config.toml
num_attention_heads = 6
hidden_act = "swiglu"
norm_eps = 1e-05
qk_norm = true
attn_scale = 0.125
init = "trunc"
init_std_o = 0.00572
learning_rate = 0.00509
weight_decay = 0.0
warmup_steps = 129
batch_tokens = 65536
max_seq_len = 256
doc_mask = true
max_steps = 6630
dataset = "wikipedia_en"
Each number is 500 + 25 x the weight over its row's rms, rounded and kept within 0 to 999. Layers, rows and columns count from 0. Numbers have three digits each. The size before them is the row's rms in percent of the matrix's.

# layer 5 MLP gate, 704x256, rms 0.231, rows 47-83, columns 128-255
099:482490486531525499487471537557474449484518485464501472465502528542489511520471504494475519490475539508513511530490535490459475513503506486468497501521467522498517504497506516494498503504493499498494506491513499511534491483498524487499491478508545450535525519462514508523470544529460505549498482523516512523480496508522458488468450499530521484507492512548444533462521510497471502513557
103:529511464512538511482474538470527502538470484519514515495445533533466507502486516483529540491521505509484519509521479500544529486514534524512527532476515518544510521469513506538490503525491466515504484521489485508472483539482541490531505511524501543491494509518465518507508484513515490497540531470506485513477471530513510501523468560446560489498523507496540491524490508492549539468452
095:505499496528521504519479496517489493504524518473471508485476509500475489501472480512549473506526483487502498427474516522462514497450468490465499501538482515467510487448475494484499480552521472493515498524538531482527464480511451494473538467551463521486500523556481490542536471509501485485506498484500498503510500466516500553485511481476522526523533520522485502441538498458521484494494
108:515536476491550534515490520529522500505493482490514504492516527512460495483521493461490496483492494477504475494495462533483478503515521475546527523501472460518527487485504432488484468509479536502488519443494485462520489476470511531477486521516515503481577488555508481492476438516520475505527521541492495495507524469493501506487473474446522542497521474501490476486472533497466526463486
095:491509543495483485490468525473508496481441449503518517525477518456511503496454541490532542555534459474496501509495490505500512498521513474512504517531498529496523424481489502533536527477460557488547521520498485470504493479528485457496522527462527515513503523470519499525491449524491517542522474465489555498477532504475457584498485488530512536512512485508446461509500484500476492495524
099:473453470513526482460504499522482481477490504560493478476516516473444521530501522522531492478499517500470485533549508508545490521489476450497506507494497543488539461508480546527518513465525506466500505467518476512487491481473541505535518492540465490537529531457486471465549495477505549502501483485480483477458517522537509502519487530558548524521487490535521485507490459475502513496533
107:505489529501473493486520525503479497523483511458514463458484502482470480564516506498501479510491499535485510482471534461508496520517473467535494444482485523485507544467527518488502531501504478495512497460493470540466504448470475552522487456513457479480483495528550499512513500500481476469533464496500500525460514478478487482491533499494527538480519501530514446485478539494480499503495
102:466480514523419492498559498478539531475462489498495499524483495473483493526475451474494486469523509553521499504503512479490506527477521502544483524494510520501539520571528487503481512519532476513451445497480528500493462483477450485499483516493525480522484533511463486472452505476536522517512498460486509495468490485496510524522544483486489477494472510519456489519503524494513499536488
093:550513495513493461501484484511534553487482530512514481478519536524516491462515518481557466528524519501472526517454508556504489486526515497504518481499477526511491497474507444535495492478529517492490485517444483503488479502531497529483544479479492511534510456500514499438506484472492432478537460535522500494461504482510476518567523524544525518477509502500483501529542519518502512498479
093:459511527510500503499512499497493492513445519542496514510500481527477472517493474508469475491482534482509505511526487510494508481490526482469507514515502492539485539493483492504502503479490423503493509474526533503513595488523473499490452493490512492515488470508474513508477491550512435518524489518512506502466514513495474484476497541518472499498527506530472519531495475467485542475503
098:476503483531521501494513499521491538516534507489498492476512463497491458534493445522495495468508541465531468470485484492513473495500533535511482553478477529513518506461517533446496499509503519497485518479508474500479528474496562486482493480500460472537476523499531513539504477553547449505499490473484487499492499503482446489442491506520493434485514531537508463527490456535552468523478
100:525468503494530494543500479514529508535524501522513499448526482473478510511476448478496526507511475442496527489487503479528475478527504436522437519484496541512537487521521579475513481531495525487496523531539549525512518523503512523478527478423496482512508527522514530460520509513492460512504479480501506510472462471477495522470483493480504510507426492505548510486505513525517453494494
098:479476457561513457527536512462480563469529520497475521501506469507500510482523524481483478464519493531554488480492505481498461488510512454483495485512476498487495498485539499485506505471525477501499447530463500484508485496513524517496477495525488494504491499510539493501507494512564492449476442508518517510489496521470515509412517494467543483420496491469504476491515523469483543511518
102:549482472524496543485505519489493506547491473530510514473482508514500498458476521490508506491488481473514507533511477509490546452490494509498555493514522534531504490519552492508529463514552484459505530537490484498514517531498511485497492558511492531515460473508484494445488456537510463488480535506504501463528481482520512510515510478555495481473530483532495538475498540511491548541493
097:475496518462490516512483513515482495480522462525500506468485464496529499474501500486489510480512503482492528472558539442529471506409507504526481469519490501487493515546467485446515508504499491494524474499534496508502513518463489511477491541462534470525590472503521517480466525529485500473523523454472520476523511516505483528505499463503523438508478535506526510466494502536503529460491
102:514511505482457484494485479525552473544478510522490512519500510477506530503492533488470505513522478479482488469521464479479466502475478507546501524516520552508516476550447538505557473486529462474489517479454505533498534502457477518526513450493464518491500524498550523557496470484501500460506517507497529479493508488483501488498455523540520484468535509508520515542485514479498474486525
101:488518485520504527472541491530481495498483520505480463498534486534544520530488510496478460535495458439521479509538482495502497481515484469551504498519519505489507484523510521511482476527493522470507505465451521549497554485528539485513461459504458454503503494435506471511491492531521507526517518524543498450515471516490520545575492452490516489515539488478496502468509507462511490527494
101:469543504466498483497519487518518484504488500523533514505479483471529482458520505482468484518484489526515514516481481478534503454500478467474501506504482497511456459526550488524483515507518538523500486484451465506507474475490544481503458465481545468502533541525502491488464513529501503530476511454498469443526530495476525485555458517483548510537502524474492489496507518521503493474505
104:495524491461520506477534510491515486508509470479525475525484517438459463496516500467495467513539515481510507514481484517491492496483507503498499502546557505499531492533481462457491530475483476494491520547558510447526475543478454497484470513483527531504513478506500532494485521517501504507508497538477511469493543488525493536510499538500546484451515469492467527506525501521474488517470
099:504500519536498487525508498529481491505505433460490490516469488510518472496483469498509451494461529477518513471516507504522482492532516525496450525469510467521494511540513490517522528462551494488488453533509516524464505552474531531477511543495453552521480474507539509508477513559513481484507471487477478494566481462486520486515532502463458527474516514526502503475466501501515453534514
097:529484532543477500534520495502508540480491502457502526524485504468496513516462513534516488519488554505502520508436466487528494489506484468533534485513512526500466496497499500493461475473468536479456456469490503503458474498494470488499518516506477513484515503514522463518511517488488481499541483477476521522516497496482495526506505485492502496461536441544477487526506471489473534523504
110:476522502497481474487467494491487475510487507474518493524501487477553518498501486522498470526525512505478469450496543533505468504522456518523469515506470500516469466550481538461543518507544532530499484480461564499488486559449499501539498529507501532469496509407500481473501462468521474497484511473512470516489491499540478518510495532506466516543472518540471488446490495494493526498513
105:478526493554504483480494490510531448492485487513460532495473502496503504504563525520508527485515458546472491452494484488487455510486483469480552515532522475561512512520474525516498476534476460501469518507499476475475508512533526497452550503494494518533545510522492464499495485499461505532518490460519488537451480430511501504481538505500506483476480502465490487545478507532511471498483
088:509495460466508487479507467523516491514554458471504522499509454467504468465482545489519463493493469501493456521518533476491475508513513517548521490554490543462479489512501530470494478519447525490525497502473473487466524515534512526469484506528484496489486486517509463554479454505469473508454520464482520472521484551509493521490509502496467539520507513498473524487497519467497473519530
103:472506530504466482507552494416508492503511522500521535518486463477527505523519506508498474539520486462532492496522471505460511537495514507491548497495483524492509482471497497489476498513485535490541483489472521527499464537477438501503511436504489499512502486523470451460502505506519511478514486540559487549502484492490495503478530509468503534547487514537512506518499526516476519511491
097:522484505534480481522517475501521476490514526525483479503528494500461553515513476484485508530476507469473524487465547533539492532517510493506526473478482497525478543541472514492455511500521486481491478463528527530497503508505555497519502539504537475489479490506539521516496467478493514491547536499513485534537487506480530518522491585509482522498547506485486497492516494501471529493487
098:520506476447503448497518532490486503530478492491491522487451469506551467489468487492494498474481486496478507488481519479495522487477487487490475512520535491521483503520495490509501541446525513473528495521495487485509555439493474479498532497445491499480532493531453510496509465482536514499508497498547455536500499540485488528486483498491501528477463467492491484496519531530493454524493
098:547479501493521500541498497511511515516529497467489557521514486531525489509455496499494499523542503461509529537532493493470498451505450501530473545529470513464529468486483538519523537480521521491538469475494510486496491515511502505515463471531527464516484468506474515511496516512483460484478495519552471515504485515516492460499454487479502527546471509487473539537455513468506494472477
101:519451489507533482472537478472495512487523513519437464490505468521462504476539480458502496502547518528519473462567465490478526498541527554497487493501537504517492513499518488537505498506512482479532530492485471531479470492517564490491512515509525497522487564475475477514526463488507519493538461490496505546557524482507551511502462537503472496485475508506466508521471496482462500458435
109:455547484529481505530518514486525537505514519509519498530497479492498500508444483510485488511497511515506487516499504487508521494504539493494491484493508466495484476545420453530499459459554468495515511474521538539439513465487486497443533494538469521517492521508472467454503533463497490532525540463490479478512488509463476500502510551540548501466497505509478503484480490538488491468531
104:498449508490478507535500438500469556487516507467514468511499468541442490492490503465523515518502547507518487506474506520523493491511487490522500523518454512538490512458462510465492543537491501492492493533503501492465478509515492520486466509438508499498525484508485501517541486497476531485505507504515471463502495467520510497484485497515485496518500472477462487487472464523508465526505
101:531468519521488490470496507499529535508477544491462531481521565480519516478500502500495541486500476504526502505491500459526559526512478484518512492500471476461514510515519464473495512496486512570532495556474524488511455524538505461526535504508491495518467511491481496520493490486464503508494492523484505480496498499521555502519473487460496498499489501490557466577457534533490507518485
101:475513527532514554559513529495523454467496518520488500479515507516498528573509535496517519476516498504530521495490487505490499488440457515454455501545498460470499486466478488476522513442519495529509514550467449522523480488475470543509506441526505475505484483508503504532526472488528560495511472513496512476486503519559507452452462513463496501466466522491515493509504531508477476498499
098:470482528516544512521487486492518537456526512452472501482464501478506482470512494499486448513462521506479522495494516523519464496439520509461497519494482523506517449563532496448520504516492541496467499512492504485505479525500492496568487486460505465465500432476517491487471560450508500463459501482473502527511502534501498512538477479502481543484514528473496496516529515495511463540494
102:504472457510489509534516511510528465521521515525474452488504494512464535509520525486493512485511513519485476465511527531525479477526488421477532498451519520503493491488512518506462471465505469513492502480523509522505493492476476482479498504471496450499536555485546493527511467506485516539493535534523475502533486498470503483493515500490494478519495441487490514474521472497486502479493
110:510528519502490502472508532431526460514463485503468505493474497492477486505540522493513532508531492475468512480495476549494487491526540543531492462491506523487505456466536447514498515469516482491509516505525488538454485481536514514484522556496466488527512503529504517510498526537487468540499488531527470522497492504506454497493499526481482530444524503532480435499483542523503515510449
102:494445462494506534493494482512486505467522530477520487478487505533509485518519498496491471529510495462528540492515538501461502542490499450509516534515488506494487511490522479500472510490512521481495525485550494561456536487525504519550474485477479491497503503512496487463546506455502479548494525502488492485463487496525485476583483519497513505444485492527476501479472495509532481497447
# layer 5 MLP up, 704x256, rms 0.244, rows 47-82, columns 128-255
105:539514477451549515499541521506486469519535496527485488499469521523483546505478493500485459462486498502486489515524532538475507496455473474503503454438505486506546485520505543538490542509522484478509488466496522523523546488528486483511501483479448497493509534499536545534486498479529518507506507530482501503451524499499485530474476488473491504496479510515506497470568478480475481434536
104:526472516494429547484500492548475528494492463530525469520471523501476518482480443532548496537509500531483531508495495490483470445533558474513470494509485506496487487461533492514489473488464508521523539503481496529472495487465489548524496483537543476490464473532448505509529479526542512502489474487508533448497508519502490526522525489490509546514495574503486496476500522495526495481500
104:512489484551444520507515479486474477515539490483496482511526486532520480512488510506521496474506484496478527451524489479504487543490539480507514448480499477512491482526495530463481480512503491529465454511491508487479460530476483483485496480517479507523493455521527477539539480472446492452483519518495504495506548521464515509471550482507547490518451510504519523534502498512506509540474
110:521531455486462467493461507485498525496491517530458503451473453470475512515482458457483513500471476473547507483480556528496514485467533490508475509527503525477462559485535478437507479483517511484492497514521504474496527522550478525482482482498470508531504502496543560526534495452513493503478465506475506539496518495542460478536493497539533491503484499494479441463509463528533451469528
098:484533502512540528490487485517540493469477503503504497480488509507501512504498489441513482514503474524498486498519451463517568531540479567529490517520476480482483484495506478489479524474533514537480462462495541511499509504481482519551495503513481488479525517523510463506505536498517484465511553513545504473510531500492527518503466491475509519499487518487500477511478493535438520544489
101:450492512519521471516469494486533523483492486527509460509511545513484509549512535523516487510458498473495489528505524455521481543461519501498520498519487535496452493529490528527518505516536481521495506493522522499469472504538513525551552459504534504504439537541496496522539511528522500476508501481494454508470523456515468465500485513519482515494527514506547502509485526468523506443499
103:522446478511500491509509492493514473488514517485492526525562477478474507472560496487531501540541487528519514494504456473488528483521543495540548511532500505558538503490493533489526523533486490543513488480487519525494522474497502462459531492490539492511503440528467537486450488502486502511526514509490507491459477468468469489515533464483527514486494490511500515509516521490564499445524
100:486471477500516513502522494538529481543510480521454537503529547498552518548505495523505491509522514497490522497550525541514569534492505474475541479507543502503537512485507483531464472503527484535495502478497532523522531491497557512514496513498428479482501471499533478518533446444510526517475457509463518492424486515458481492498511508504518481498505517508467506484478483533498543475485
094:473531486495459486490481494518493488499537499493433548507497511515530529524482506479468535474537494528501470514509485522493511491481522489462475506514519559451470474503496443535492522539511502487555494503523469516509479485507456493497511463494509503478509525504530544516498496510516512525504464510534491503506514445510492472500504464485478446520492500494515525503506508497526527537486
097:539524472512502518496551465487554512504508519457517492456519501483541512480495490473494483468508498511485482509506496512497515503536478511489493494482519522488512449487512541492503493488507504482484529523515500523487467474483477516513474521516458487525508497487526503468489504515516494505556518473516471501524511516503496534508484499510477489538488460475478528519511496536424436501494
099:501499485547472508477486529546499522475535519522494491489558461535460510532512498496496508472497541552539492483521500520474490501520499537510545482492466504564507460556479511482482522484478484491537498520525501479523504483509567491509501431524474475508490505495491484527528515451503481502489497525511539500481482467534500552499482505470475465466490505485536447520500519483496449477485
102:494514536482503501506476468500458500479453514514511529540512555527543475477488514537478517533520477528513562516502500503454509512477496512470501521455514510470502504513516507491493515511449475514510485481493476475523485505516504469539474539531518514466525481500474475484491521551444509533476510517502479527518448462503456502501538452496483510481538486500532489483523525492505557471509
101:504481500492476539492511531493552452516501502462477492494470480462474467474510523498523521516494492470492508479531528508523527528507481509502524476515490514450511518489492468497493494488515528498498488506489504477495522502470526504489540477512506526557459503451523516535480453508524488502567526515503518460546477471480486462534524516498459529493470515481518522528494500407521499538494
103:480489489485489522453475466469517485525505493487516464521476502505480482528475483538465540544485461470507470514514497484484543488501479520492542519538538509488489433512552511501471490517501493491491524478497490528500513481502492522508487519467525530452513513518523499485527504485470541480518502528468472494523502539520500503535468496479469505488547501535492473509522495469504465521523
094:459495470507513432511500535521474492559521477514523520486479484476529509507505495514476526493548488505562505486461508508492540522499513515464496480482498494512486473491505515510453548487513499510516520476503510497488532516550500506508453479464495521469482477463535517485513473541544504513491481449525479483589478538505480529489505494483505465498475490516522516487512509493514485470486
096:473477525530541488458495457506473486498521519500518510483475538496510498510509522534477553540515502498471551503485497509502505532515477490512498530518461490513542507509537469478507474444494497457492542517505482498530527481489505532504482478504488473510462473555531528472535478511508507474513489494499495495486508497510510497517552529491525438502441540524498481496459490499525522518515
103:513520483560560512477520470494506481507480530553517515528492547487481500531469501527510513483505466478475494452510490497472485469493551532482497496501485528481507476477531498501536518487521487508491513472477482525504510476469498500490522533480490502505523484499488476433495501541492518531516479509449482525545497506445487492480537514541453486523448499516500437505493499494503514473482
099:519527498491518523464502552493467497450461499459473508470564550521480532531459477502540487520499530515528534507505482511487522520486500451525471474534490491474496520498470523472475490476468505491551546483521532482452541492520461508486522503490485464503543479505523474522488488494480470520503558515506510517476457584501490506496516498509510489489524479496490540493475496493492501488497
099:522535446438527522489505509446463517547541543502494509520468494483492464517509489500486547528514520511567478484507465507530462461490506463506470529494517520497508496487505471465558491489497485475537500507469494469473503435514502488507489508523508529500520546460519496509444515485478532485506486533485508525493482516498511486525516495531502474487522508511513506486457492473465466454537
105:486543505506496490467472509481506459516476508500510456479526504505485550482496479514494506460501474538534528520506521479576521465503480516502509504544460523478506466502483424468512507492483502540491562510502508483507478531487468501511478463490522502496514527526488524465487497530495504487519484494517509523486492517473529509494522475513509486501467553501488468489523523529497502526560
101:489494503529523493515509524488483492515515464479481452529516515459503516533489472499481517474475504490485458495511480516462472488530529533450527518507502517482484481486495544518519482514507510514532529448538503492500476504470524508493539475474522477518531509494494494546484500490503568480516513476473469515527508438479488490502488487494447521505474537492501500494490480524514490476548
103:509483498523499465466479488458439484522491519481471516530493502525539506529546541521476541490497477506517515504539525498499474478494522486567460503475499468527493485486489460474529505490542527544503485507472441493487513498483524503542499515507461509474510504475446456520513521513479477491489468474470493472517469498498519528473527472543493515482517488492502519462496514492521507523530
110:491451538516452507550433524539487456525523500517568524531509465468494462528471504499459458528520468501518491502513542491500495477520492482472492519505488506507520510510487495528541450498533507504477482499525498493489527462491493476507490505493493540505490482445511512508456450508482519512555518539508501481514479486533463503489473463489503486543528516495535519504560535427513477458523
092:497522525519515471492529519495539524515492519486454480516469469478507495454518540521472433463505519530557487464520493521527485506524483496503509498503537474517495490484526513488500479523518490498494537497509517490478479509485496524495503493448480504476515519515515468478486472521523448495548485496504529520512512462517509474558490515483530516493493554490441487462513537478534504513451
104:475497506489509501513495492520458484491509505510528503434513520533502436509514487478531526523513492538545496538471477488516493475473479500486489541524469529526484515462476499499545497464570518470517540482497514491455492477523500438472482529527490510494475490489515553462449445501478503495485529474491500479524511489479491484480456525497510479517510489472475505496519493497511483527484
098:555511508498472515518520528536453548468510544511492483544515448508525515484477496512499527485508516519473466518501503480492505450462524489514468541499524463491547505464546502521455485520482520527494510510443519522479472547493490502428477493490493496497495481507523503471520458518515505449509500512494491475518524508512479477475510494474473538490476514538494484527502503466507444489478
102:506494490455554530492488506461472496499433499515514475493505534455498541459506486487505502501494490492502501486503503486478519501525484467505521509479507492517502534479498522474460519491482535491502499459528515540556515502533479470507528565503478502510538541490509521491523478560503437492517494507483527522529499510503500550472522468506477464484464521496468546502488454529511482472512
096:502492467481487498493542508518520478467511494483480533515543458509484550505516539532489535552494458493489509509510487494492498458474575471480535483516495520523507480471497504465498475504565499489528477491493542517494533505504486485485497470488506512557512504493490482508504513458502523461514461486458514486525466520459522527516465524492501513551535547486564477505504520497521529473502
102:531479522491473509506487519502507473497506517526504553512548477489529460519503553456500485526549523557478529486465497477505452461536478511506475491489506488477465539486533548532509516474482505509523511485518531538451485501519495477532492528497489503485531470497488494507538517471531476480480507486535489495489514492556501480464464516487502525518477512448490483506433483518490453455467
103:491506525542472496502485459492524490498459517512505484499552495498521504516467479520553535503539510483514540513523497535518519536471472515527503481473470464510540470504541513490500504493502468476517468513548483461482475496485544512454478492527502502548510521528539503504491480502551484545536474497478525514496513475526516510501527465496478470510493493512507536479489495524475537497547
105:452487518460519485486527500518502478478551513545508439558475482485492526471487547468499495488483514507497472491506541469479496532524492494459503511501518482545494508496444491486525489509470487482495507497528502481466443538454458468514481463481507510457492476448536488516481539506518514492466484523492450486518521485515540505476537511511454491496465514463503538492530447468498510505524
102:479470505544482454462507516467508500490511492494499500496531462476466520487487495447501537490464495472441530519532529478519480500521462456545498517501469506503524521485479469528552497531505516535530487504480515473490516526503498539527521521509521506456536496460480532532486470480516505503515502514529543500499495509523497521551503444515490456493468559493508474516504489506543510522456
106:516464481522481559504525490499481531440525515489534461498498486495551456498482502468460528458543484466481472528543526520485546468507512479491527521494493519525467461476476478536511510497526548483507519515515514522496477431504549540518459498471496481535501521518500520518472509504534531492477519473485527500433504484521500478482500506513491510499498491504517515516492486452460486501506
096:518507519506553453480537508503494489508465445502508510542498506500461527457532490535499461498506562517498478493553529521463535522503517450496536489463479486554523483521526509482517509504505519507478478498531505491494493450510497520482505475502469554494554483517480512500547520471511517497486510500483484500525516497522484520490515509512508482525497495485478560465502453511479557509525
102:499527544460523493512472557493505501448531543502513528523516484505506482506532465514542471509518497487532500509499527492488479490500526469484475482478478480522541560500569492512478479527493487490511492510501487500485513539510498518515502507496517505512481462499506488529483500496473543478483510527487522493499475492491475537498483462428550464492505525492527551507500476519536499518518
109:498469495488541502572500477541499511525502518550543488456520505510503508541496492533498486490517507480512474545470493506499512503523502507482501565498440494532540505519479507515497445469455480513478506517489527490492523460443475487503534531521513513478542522474493536465496515469531538512502468534497510448533524475500456502469472515496512520540538471493515481492480485506499495500535
# layer 5 MLP down (transposed), 704x256, rms 0.229, rows 47-82, columns 128-255
102:469452535515506487517481479473541565465455493492510509510514466491512481483519505546503522515495464475526536500528472519531476474493497524534531537513491477467509492513473451496523480488488491512505491491482459497499522492456479457489510493519479524506499494492492481508510502458507464450521487457497467512528506456521480486529540492478465531487523494458483495553498471497480502520482
097:508543531508515526477520485518509551544495498481476494483510531488524535508467524511454502474505521465465518525508517540500503468509500465529524471534482510491482477507509518508523518504466523510528508495506513534436494489489507511542440473492572524487471487469466505465478507461499488507561525494500472508477488495522508466490464495476503498488488486486510450487493508458524474465515
101:527485510448501502544470494495543523489451526497531546515519501516499495462489482528509482507480497485482487484483473549500484483504512469524506446509526466499499486465535487477466511503543525498499518494473484545545520492496478471523483532486494522501481472531494521456495515511506470513492500476518511485486488462490519474507460494545530514495545507475513519490498491496444518492503
102:511468497531477514522476496516519464522481514478487488471462497509493485484509499488507525492502504496486510511478508533500505489508517491498531535487488500487486492465575533522551504495467501440525528529543522513513524506494516492554527507473524465527461506502525532515495484440518548492485483522496481470439509469510489481493479469526506515512461538475525501485533486493455486516517
101:454478478513533493508526505503516484446535502551499519486474525549480544490509509507517515524469522507527531467484515462468535488474440487501514469516523521522497546486496478514454471533520515515505497505551520463514484482518474514460494521508488529488515510493504495534497506524478503496545498511452472485526525469521537506531515476515510486479487512476502454499491484509552499477502
099:477507529448503467512493546509493512489516518527459494491467515505486477485508521502505483517519531492495488471533475497520439561499490495510473514514509498451490506524505530499536487482515495527513534486511527490510526502516533487519538504516532565474484511503527466457558491502488456492484551524530514497512502461497484465514498484514495519555539493459499490548551493465480499439481
101:463492482487496516539451527465515540472503511493561475556492470524499515482468476481490487503528546502451543507522499528547513492528501516486498498477536472540494511536532499503477485488499493505492530502516501497503512523487501509455495491474541521517504508533504477499488475522529503501456501490469506449495500512455452506458494524506480505534503501515471491553467499476474507527498
100:494528491485501468501504525542527469546463508496514506518515551513488507486526494547465480477483552519474469540493500477482538499507464477534477519476519485471461450482570532503471512530509509507467453476482504483533519552502501503470499526501521486479486520542493513538474501493507483479528487511488520471475497486485505493524499544495514499520536523475425511470517482498499514490468
099:499485498498515559497512482508525539492515490532520490520486491502503459513502471523469498531503539476506459472489523465481477508516516513554525478493492501488550491526504468533494524459501534534542539487511489539515550514462504494497454482548452480532486474496518495496452513505467518518541518473537526470525494505471530506503484497516504547510464477471528537442525500488504555456553
079:509504527512495498523516474536493479486484492451487497515484470524489500466515459486483463460516523517501488484497521467508501469501501505465500511521475492497530538498494510501466547485501476459461486526495509477507513446483511500489460477505487541492541481517464480510525502534509463459474526533535420508441496499528528497521495486523545486474528507499514473485509509486521589528481
099:520463514442518476500499527526482536474465512514519536518523514464504489522517529520493519521464471513467569487487500496501471532533481493525476486513543456494478509530535461475461502534510522511492526513485468509501492528477488542494528513502536479460482500519481560477483522482511488495531550514503483494488543517484513514495458511507501538467549546515511496548480490538472471474510
105:499480474528477538531478535505527455508536472484507475496521521525482497474484541520489492489502542564518490531501491516481514428518522537486501495485543498548500542542514516511512454537487540474497472498473459489461492545479545514505501490512459490502536500477474475503503505521460471497487517506495482489519524497537468540514490549558527489470497483491505488517509463472459506486509
102:524502466476505514464450541506521515502531493502543498475493497536495471503475544483484516536473505490500502508511536509543520508532464490526483467487518551496513481469494503470498475505490503493516491479513500477517514506521493525496532493498503509522500553510486518509498497543550469514483503501477496483518501498477521524432520484493445494539460489486541501505487511527503532512487
106:459511491530492486501517456483482462468440504497517512452537501519518468529475467508518493498516465485513503500513503481518497522480502475485510465517493475493493502611464490461498467531557477550476512508493519550500484460469471483521500453539546479491499535487480511501540506472549469500557514501505501537468519487527514463431475459494491475502483513465533512495477532529488523479493
096:489539469518501515500488514496468478506487514471506490523504473488465484509477514482528533528474509464476536494545510479465479453568507497490501486487466516528487496504496508521505513475517450497493489457502463485483513459531504503484518487518508502517446500445534483511477502515498520478479477512529518475483538470451473496540487500517488543479513517468536474461506519492482502518541
099:504480458529528482470467509475513465486470512547500525459467492536553528509525441481505501502505488493485510507505554532490476517536481510472506536481503496496502529523514487526495495517506497446493484514471498509485507474513502484502491492471493459464513516468479485482504494546503445501466533449526538508481482477489509448438498539521494450518527443506521534487510525493486441458517
103:470508479529533513501476494502507499515511500486547486536512497446505478494513476545527511500493465524484501512448482521478511519507488462502468501547456514482530493498463551477505500486510465503516482446482530533513508491484496479448496486526472495550513502473518526501480501514506493486516481536486521535504514528470469531575504454548467478448530521512505485509503503479518524487526
097:511510494514572487495494526495520527497448521485479489493545513491482472494491504486480483493515520509532474503488519496475522483519516501517471552470445475492494527453490485496509466483539472485558459529530514499460468556510526460503509480508486493520589547484519451501509518513468479500470498518521490484490510507503501480488514471483504505472482498514472481463448485472476517505538
103:481466504492486483511457492514490548447487482522477518477550526502492522514479550465477537476489517494525463497534481514472527470496482515480464504502450500528525483512503551500496458489531479496504506486520476514516449476481509491493499498496520500509479514517496484459481503490519458474487474484499480524462462476510499524499528453529475498511487532521506503493529510468495523502524
104:490548493487512503552534470474498531500520544515527478502506495506480476569516547547510462537488486537506506531482513483510501496508516489477494519489482469506524499490493489468477496477516543545512536492510493505486466515497530520527534497461500533499488469468548487497504452531447513490499495500496487507521484493459497524525510479533466514494505529494571531520503491508526529500495
100:501506516513512544516482473454483497448478522510550485499502523475454480554532489548485459449505502513513477508521480532495477509513535508498446500522508518442445484509531493469546501507490519552539509497559500515494466524553500494502543517503494465532491479484501503496530484511507479486516498495491504483537513497549520516517510525523501484469484538484487499497540504524491485489506
098:563465529479492480515523486483487485504485503499511571515481587503512487491507501458520512516480533452511506468484456479525547470519493547532477452490487509525502522528509476520450487494491542495550531522526470539510510482497535511464505485516452468489470503516504530522457537549494493489486457486487517515527492468490529531528531471519541453518520528503485496491490508517511490512461
108:538475510465468481507518504489497507500508509524511495548537499431498536530483531462463506532515506497531489490492473523465515453505468448556473519498490517457484523431468498539536520504498555477540501506494519512526517471486483507495511463469518514522563506503502478474492508530510523485490509515506508516512517521466470538460488521493501517519531492479468512472523498490512491468479
100:506527519503508527497505515494490460542514454509534527470475478486525497516527528525470487493486491497517505561569491479574514497487486516461536479508512494498495496452522504491511520492484484531523465475491509488500535509465507553499517523529514519502474488495500493502476483481521501480512536508504535546537488495510510505496459457569523483490511472510506489453511475488500520493470
104:517497523457518497504475532525481502524526485476514530461528502498467514484525466511503496508484493512478501526468497475526525485507486534553487507558512523479504498514525539487522496497517463459536547500521433506471495532529541502491510488488484481510479495514497502510500524550495559487496481482484500480522516479480521491490493512501485453488498486495517455519488519485531501538471
102:546518516486489484526467435506522490488481524531520512499486459536494477516551494510497476501483519465497508519443547537498486490465468488478496516553471498510516484447527544515482528481479477483490497445468518521462525496476494510489452541537529518505467514511508497545467513523503481486517487519465501518498477513536516475483511477540509510503495498527508470507494512485468502474510
102:508513510466503512491497511500508496469552489488503504431514486486476519540505452481487514535513534515491510498491517476549467475484528488526451487526514467504489515509505479480485515531542534523503484496543518489542500522504504535541504505550511504479484525482489514474494518534478487508482485477483491501522514514510458485475463478526486521547526484535464507486467453476518481499503
096:459497484487477492515503471507483498527510478474535505515525491502506529481485546554494504518469525497468518474513497512494502519473500530416514430557519499449487486543481502489477527496491460492461499509527472491531488511465483497479544506517498450500517490455486525478491520483493545501504506484539492465511517506488515481539513500516495452453498497476550481507518461506508533487502
099:500499499527470517517496517492527503504511492521488465497540502504488512479508530496471471476500473525493545532497510465501453508492519500499440516506552523445451521545531524471505464513510554526500530470480501477496495493492503534505491504515506482489481453475525507509490500470545554485506474504491472524495496499513523482482502525490550592504503515505487511502488483511511497512493
105:495467491510501461513519520517449453530461528500495489490542504510492482536511475495526543497552514481477502496500482524480507524505509489454467490497492489479498485524505494545484495488458509579496517498474494507544481489517498459539474477538470510461502505494471481455465471507495531477497494459458499535513486473473499491488496497477520500524508454460465491491506502488499480502509
104:497450503482481447474502517488523504514514543510487498521493486494508495532508457471466520478511410506510515456446489476527502476521453510489453531513482505544482524469520484487445476464501521484451511553473522541498488510479490479493562507463517465510531486459527481520513518493500496535507532514477479476532501465510528484485506501462475496492527568555475465490538488511468523482539
105:500490495575483490487537518471542493482523521511491476480527493503489503489484524475494517488473534502460494513511491485511523579502493533492515506512518525477523474525507472489511498500530507570452517498493448475502462443456539459475528508461487519491531479527492535529495504517510458550506510481549480490452496474513488499502485498534513475484505481497555488533518494513526536513547
104:534506474496484494488526526510535525505450474501499506481504481485479493488486499500513487495512521486484479499469545460451502448514483506548533494554519530542469539476459476478501506555498510472431511498503512517519454503477559498550501539487497527492505521520492484456524522476553552500523517510508539480505530497510507504481525519498465447510502483528510554511505505536459469474477
095:465554492534490469491545463486496500538499486551501493469512491482502532491489522521514482511487505511492472493506497510514492522492491482512514528526503458517496525487524495555515484518490517458532506468538500504462498461512465548447479488471492504478514516515475510488518490499477483510482450510445484502480533475478516505512491523459520475514480528495480434492485502459490454509484
104:503523482488539485513494502509514525488492491479521519485502471498542493490511500517509519513497484529519506454561467502534531485456511493498525477521522459479480469471483538530528473534469500508475498531474509542508471553487538475484508495463472487478492464494526464503527480481497493470525505513529485501517509536504490510482530487499520526496512496500499549449496485454539470497499
104:514480460515461536536566537504517504510487512493488502492533491471489490482509494468495496521485522498478479486466450506519517510485534486505500490484472513510541500491516494512511514532504478449439484501503493464506515497431464487474501503484510458495479530464465479471500468527476506467521481469476483477469540486459508510461491511492508535552504504482514505476515472525504450468507